config.toml
d_model = 128
n_head = 2
head_dim = 64
norm = "rmsnorm"
norm_place = "pre"
qk_norm = false
init = "normal"
init_std_qkv = 0.0442
decay_fraction = 0.834
batch_tokens = 8192
dataset = "wikipedia_en"
Each number is 500 + 50 x the weight over its row's rms, rounded and kept within 0 to 999. Layers, rows and columns count from 0. Numbers have three digits each. The size before them is the row's rms in percent of the matrix's.

# up: layer 7 MLP up, 1024x128, rms 0.351, rows 460-484, columns 0-127
# down: layer 7 MLP down (transposed), 1024x128, rms 0.189, rows 460-483, columns 0-127
up460 088:549624456558539448486525512471515473426542536506415457472501596562491520520498473535474450563511492417437473496400476560489414501577505603523556509434540510508391519425535530501454490446556476531550468564544474456578479430473455504518407526538430491490495461516557441473479580478461598575557445567527422578438562486442498515562473519476462618514523553560534501421523550409518474505491
down460 094:512499485533457516518481509576411586488514560384472598514468466526547553439594490496518496429497508466510565565469486408464542507468521496597468488485492460541586533427508540352496576461467469532487536533611502489555525568455463577497557578426538489578514450490489527514383513522525504427482547474582540533474474436443478473494443512535532528603476448540463490406461569426523577449488
up461 062:503501475512402534505519486500469545471588498500459515589584503495482425415531456530417458498480598510496435644457468482568470475393528532542476450464485455469488492542491459480544401461482430438508561523395422513529592536575504529568431472452490564603513450512490593457516530436489465505505487465410448455542556484453578547520474511575437511468555466555529516464563437537497510443399
down461 061:519503434468443461456544556506559531466530421485453609471541387591460538494447545490482522426466438469447448521541507454534463495463420573531479471536434636546477553407478464485522496533571492484484521473468468586482426497512524558591430512520503570459555574540517514530563510472431593519584498524473550549478513558505588547536482534492480395510479480425466403477558520393515520437417
up462 104:520463489603594502493553511462512555513511517448532409498461600477475493576492559472521572527562487506454488543502543481518549560491431512489498536465487406474480449563545447475515520409442515443502526487548419481580445461535476514549528557451494518548536471409483386537544450558537443545529369616475460522503535467624466550461479616589604519507475599581555490504519509525527477487504
down462 104:488525498554472542578477522559460512489550488407504463569546485546417478492518377501549491475512591459487478542413490556543530524438461554521494487500474499507437341513486463441561408441492558427515477403436500455518496481453481604555501513471417464437487419497445554497524532526538493436478516505476511593382500506400460488500549481370457520442552448507514490536473519391591537498514
up463 108:494486489458482509564553508422501540500506496525530552435511492480413454454432553419469583515486540364549485565570477529507487501589545456502448543510480541534526558486557503461478522505489449511473451428549511580524569514527622439583526569507442492396616468515558463466490416520480610458502479534540479443620519517558450426406476504538461430571587480529413486487568507443533494521476
down463 115:572472472506479459443505504470443454526469580520494497520512491437451503480474499478461376496452581523514528565399599594479614516392508552501526520479505498494471590457490443462386482442399538519559505556529565489590468566521504485574460513591621493545509533577489456552482508490484516461583492439506477448461503501586430447518515486541535515451623532424453567421465519498473532460470
up464 064:448400405516480454528508481491630524448433507503501414476506433452547490497403448445598533455598510444502511422479433504460438515424507496509492442489485547554525416498462471581500376604485467440606495421488368481465512446509619481501486476492510458468570487443542522474546504449505533515526462539496508528557475423461541490564508503580502539563500549462501505494575440450556452455504
down464 075:517501530463477541474469431552499413441426549627518457455430362526514537508426547516515512476524500529545502402578549496442459515407501415367520468595524592528527488558552543548318478476502522481443504496564413466464559486503547526446476418477416518527570524469497482503581522544443524575461488518503464522576516501472489475460506477447524466524568465526499472568547443499481498476508
up465 073:454561489504524476588499432466619481535456438559463482502442530520526545473467490489538466525494541553524478535462419414578456466470490453511460495547467468439474476409472460499499577510534496438514499523510394486460573475519515471511332535485504489489432430478526541548487429554530492380502474499478499490546551510400442487447506414523636458454564414550511523433437542502575412406562
down465 077:525593514493472465505490463454541555464492428590554565489544530511472615456529486490477528509482579632424393587546498447486478439525423502492568446510482500520533534468476570476509491491515564520439418546399436513580531564585539430533483394511519494536597474438462424465475405543514417442503469436438518535427492580500464455513439496487473483468542582509515447549492574480447445522466
up466 077:463514447472494521561520516481546468501428489547403562500512520562447409616557487451524507371546562426516411465518650497602485536566535467519428590529589487426545448482525525476510537525396450473474493475445461467470549524450518483590472602499392570513506466457454484565470514510508553448457480493487467388536515459553462461526478511452441484564466511487468427496488516455563469501453
down466 075:572561429517523457483540545520453481517495490387455472560530450512474452545595492486506405461526492480527542536416490428520471497440538475488471459422433450554516543586472463479474503445482520562545469502554511474487451475472477525569444488500528545524519610555439523517535512370408437361379393447484495500427553501523459587557587476585456536445449486501530529475430482473547502540430
up467 130:476477462504530437511525438466491513532497489577550540509421539517541448494404432435640512492429558498493529450406445468550478500510441545423528475522423478398477467448544438514536486414492482546520462590433408467437498474404422547406561445516517498579507450552480483524494425554506521482492452560479491495481378435523474464473449464443479497622521586472624509497506505514435516482484
down467 122:529483522565446555484475497484452448504427473572440526497424523526461578474481491541433457535536486520554482459517459496434407490494491485452441541487351450486536564541521453484485521425458479538502523443438445524493519522567502531273516479517489518459504527523544420422504530452481463574467419536501523446494486587562424491514609508535441572514536482442497517497493515410591605467547
up468 117:465495543447482527492387515458585489458418511515455541469468442534445546444570469435441476477469482487515534446457541469519460494472453551433476543502523409496487606475512470483398532491457407596432506459476454477475615472495560418635509518454503465531475474510555433462472522568461561526534443525422536465441441500495545473502543598468481455520523560577439501541585499454499581424625
down468 104:497443545441402438500584430486448551470593479523554519500464547505541550502519462567466445508483414544523550445482453543626551397392457609517532570537508477499532520560551490423408538494577503510500470468461474472553566549455498462378489486482559531528463512490528533474538532521449509479481423482472472487500397423571561426544570512514500519501475466445507470513388404487451523476405
up469 096:461542467463546523551493511548547486552598467419515472607469595455466389485557533552453509517479558530529470537506546513398550462466571522417430513457431436496617494463497491499548475420489536568511567520474598511522582606508542570435501474399461544475508467447520506557565493483427505513495445426418490523507514421429490538436483426544575544498520451541503471450556495519518554592560
down469 091:478448415414429428469569515515516495492546537484584486507572448458603534475521509530547511460575474482455499465523504558485398501510494459544561378530503530506471508535578497578526526655557445495478586508519467471436497481541502452432532448432506557513612499569468523463401584510493416462600515545533434474506503518459555640502528481544481477482467543504535569560505533482477434512573
up470 106:519442512534525495457531478500596429539467562531433522479588550484455435504483509477480476520485410472526427562480443497485548521534544396515594511565545462402462449508559451443534514384519524465428447475463506470523418503504531470490434603451591510504510520454646473517440421534466543472524358492491469443492367502475472530580426494507516561491470495547481482455444490437576465517528
down470 122:420406539541511551533516478459503401448463501458487416504564558519489494404482544403467378486546479470530492536489540459549526550567463604487468482445570513536383513499478558449478473550510492539410493463384532474559488513449442378573501529514536539514463518492549460414515555508494560467547478476512528432441443464538544584499543500449449389484450496430483466538398545558457453555497
up471 112:523409569502450457549459512548520498581554563525551372537456483538521492482444514430382451521483506437446522489447503531448497448564414455539532474459526613599549516522601466527479567506529507501601443494546555514520470588498441417486461538442396458516531571529460551502472501582488519619487484509511469533386542418480545494453564474551478521466570487491500434518526553566478557536518
down471 131:506482555480564487538564487512463563541472557541544452546495478628489470414489553504506528500440569524508555417500402526577447510500435524651516516491537535610426443579537483534465462565452474465525572468520399544484560502571520497343525508503542564428556511425444551525506510501499473532443502581491455498471520481524539452488558580499511519523520423483522528497475519532591468565381
up472 081:467461522507491455458453569602531521550523576481466480535550552476437474437500612428491440542498460480549652545582493489424508554523476489467522513448536472488565555464487505598504549480541552505582413460473492380564510567416506481485494541531567411484387403510496475580460502486490529527393419579454521508469513480512555495508494514431449468553514516566523492463585513517501507388473
down472 087:578514523523474507421513508490481427464517562416609510491457588388501607495545565523531531513429551522520476459449511490513595495486426462397482448622551509452524449533481469504536522553530458555482502516489446544463490523510596480400523466513482553584543627488479396429523493448528512633453476452463474611506566508490475478446550507485560452533486492454475558445528428560502509494472
up473 119:514486419446518541499461468507467541445527483568440471540455551548464364476456489549476558521601449575479475434455425525404536507542442540472454533497495476553459496529528435473483487430523438463611428484560502547548498526546524454547543692464511514379455547498541475550473482471502468546546529420458482477479550421490433451598460537538481432478558518518490474431512531546478608492526
down473 125:479425429453476449532442471499436535411545404540591491553574471428562464511535491520513476475454520534450471471425447476416457473556451414426486608529493428605455443539510478510429471449579473559470550560367468441550497485591453580437509454500489484514545534558544447506533505462531518558557491515462518468418476493456451445515526485458418421542545491478571442519508449541514565576540
up474 087:449483543427452495581487460552531419537456566565613482586486550606484520536492496445474480664446504546569456481457475556426526489576530467416550486558548546443464471483528552466445442509570588517479435516543431423535524467534442490513591451448435501492572459524478495536518484447450459576556382558505509462442536485500584485469562519422541487497500527513452465513528452525554488481581
down474 090:451628437471476461550544559511486498515420522477481520567510498576465530535477475434473479475443585503433474418527475490449575414428489481602505512523656488508533527453484527542546612472572541599529503460536459463496520467531517588439382420459583503557467512513511570492425544528436477492401515515568455584518435549434549503489487485477560515529483416474486524494537468515486562521429
up475 115:438518536498465533532492432465461591515458490554490435554489526488518495545567534543520354537530460591509447501439401577449476531514471499525421537466497503503566481562551496443475471456486576492437478593397515481528448558474466510496474659457583489541445396478537529450502582551540476534475476472449453502528413503534493553559514422472607491467547429517447435536613473489457544474482
down475 126:500451483540569466607492415544637458479502437369534475527546529468516550442529457545464533472484476549409532538545458479491542568504436527424520538437593487426560550420453445526464431527461521484520565492500509449456494523599473551432522546461431511452566521537502460513458511447559422439474490508600496547488444430474447491558396482535453482569543544576490523542497496521425454396521
up476 100:458575517500497556452458440437559430350525498510456423541554455576497454408539593473608473537504514596446539491432493503572543525484553502466486508473551460526418597460483539473526513585539598373408473443514418484478455510540437452488489448463566528475535381531533517548441548471527498502554493512544485512491495455493464492513454474508589474575473490520569454452539538467435489432538
down476 100:461569561441525514479585469476502528518570532525539555532545530512503495526321459493474526451540586425525532475601528477487425466491464480422495482482454461494492528517475464537508523472575529502453409465493482474492497554461386469467460428479506537552522590505574443486535456557538480598474441514460593503399464458603555533466488442445440497495647539529438540456474531413445463489440
up477 049:556438488499491514500413479416549555481473485445631433394468484520542472533458518584522559491554451519470548480493498494494361546469496558591577681522573548436482491517482543495512483488507401463511474561482501496540518523564485479476482503474469430522456456547534471496583479437482441527604434483461530535517593487599397538470622519524457465536499488526481456476501427502511543498534
down477 048:511501574468547538421473498542420356521419469555518504509441514608440588501479442463490492483559537468450552550556514481509513673467440578548521537487494438622526440494418512436473548432522444566452488531486478531538522527507508512539472492519506512528582463533493511535381569532476576463553533491514464494476462394503529446481445396519511526496497427561467480420508458437527444488558
up478 102:489451516541415499522483521461465488504478512438450514523494533404472516425445547536398607480383494416548459478544459397483500485409542554615483458464502525486480474467405506461487555415495515513492449558469482471482468511437516549408519515393445498460509494464451462518485529481469475492548513512483506493434382501459495503467394420601569449447556528513401463536561528387494510441417
down478 107:497495452440457419481522379536522521416393542517474497485424492501463563592474547454554419396513475468421431519557549479537560509534473521414491533442541458459476438448403453440364482508527506462483568548412494487475545519509502439459448507541509522536505580469559520594541480555434507481486510477399472480555522503486388489442523433525545400495521497539519446566488538439440439551510
up479 087:480501517551527456558462519505550530609529438558531522478404470478516533448479469420518533436532392483532517500455495390522475538515454596418572484487505543528469540500513606538488506478535545509427471571526523421529488451433581483473563431306456485463515520567415534568544498514525456508505497481521534449570488455443456553409478508430487544506467484499521497530432416550462616561483
down479 083:504524481489530479545563495494420499559511534454598453494536582440502550541508420502392463468536530422494433604490561465518496566535486466503445554509412553500561520498472560610491514534461447519521450533467489547494438589410386585471475510451436520510534439532556549525496516595557550427504456529571501461572516550434523448593463431544538444457515515502512454482603495578491620512501
up480 113:366551492537414491528406581563563504547514510614483640515478550489509514563480494391478474460527481501553484543519478557521541626484574550526445454573529485584419532535417570579455512490522392489510474540466444600458489567476462471450479453479553512563490494477522453520460488465480550552525463507483518502394457506519475490556497458596555479512513530458462416438531530524506590485498
down480 119:402519513541445485521418476524592538463526426572536511553492439487519476578556435515564467525525409493564427464444511441588524549523513496477527466542622520546443476599449519537515554415446446540430522490436532489565491492489499467434493494504483568494480585491538441603386537467500566540397493535510437532373489439490450444457512449425537517418508413493492521468459548529514519453540
up481 103:461626490418503517598455482503553492478446508620481558532518500506497462508480487454526505475458471437523498484485471495431533530516566406491422452559566463527514508456450400436541481532519456467452531512380533568487503465503462570468423513463454422631565470522508483488472557507601433482420553568531426579430508502460451452572470547436482460438450574511460428436541515453573446458520
down481 097:471442501525478371491419533541534474482565502523528449561486518522528451384516442467425511529516596553509504439458439549501545503501517435506474498527559586537558434537465497553477548516495471516414528542545562444615477430566471524461480489569437515538545514549532461550354527453428424488471514502503584480571587519384550528575483582539518510418471554415443472512522467476503578527502
up482 111:506486463432420588514500514430484459534571547502588463542482541563460479406477551451393435423498491528486547465540481549626498518478482543433460507499433418423490517523491484455574602435526573468606477504427501488493509435536455561575548510493457457424461451502472482453599469481552433516499433467605512483443448495467469628439524425427542506490410517532499536533523476469482473509458
down482 124:518495447532448463429509463526520448414535498624539448551536420538386549460437522526487387495560516574518552444484496516596470525566476520520545516484464460558459523430418490558563560452467536506498511487537560494488461442538555479534478526520566531424495559598524445498520512414439494446504522546506511614495521473449463540511510472540536500425402449564363553501539424581497573570460
up483 043:506536575530533507486542429519527641464346511460548488487540482479515426548496538511464525518563435491507439471450476440564547432466541421502389494529458493463462500519601508602494521600594453546563508549501560431431463502490467486509521560463435528541490510447459481535495575476439501547603531480495481397588560492474510542467541462569498538484491553575503528462554542617408507497507
down483 042:493472518472464548440431406509519447542538516483348520504512504547591558502380496588491603442503470475518489514577542421552487507515480502481442450517448468605506590496460482453542538535466434519446457423466425508547495547548528505564480444510459542442464566471522469470557550497517488639428478498555579562441430545482488512558526512457507491628480524469443573487536559498582472491439
up484 104:470471465446440519571555538570530600484645628515550474541472468435578607489467492486451580492471523470448397579511474483453492505486563529474451455527497498454474529495515557509558505453461517556465461519530528572457505427451446536498444527407456505475555500549467516448532422572433393528546554551467508455457460477431480579520427510378600503461514532516476500538401493511547459521529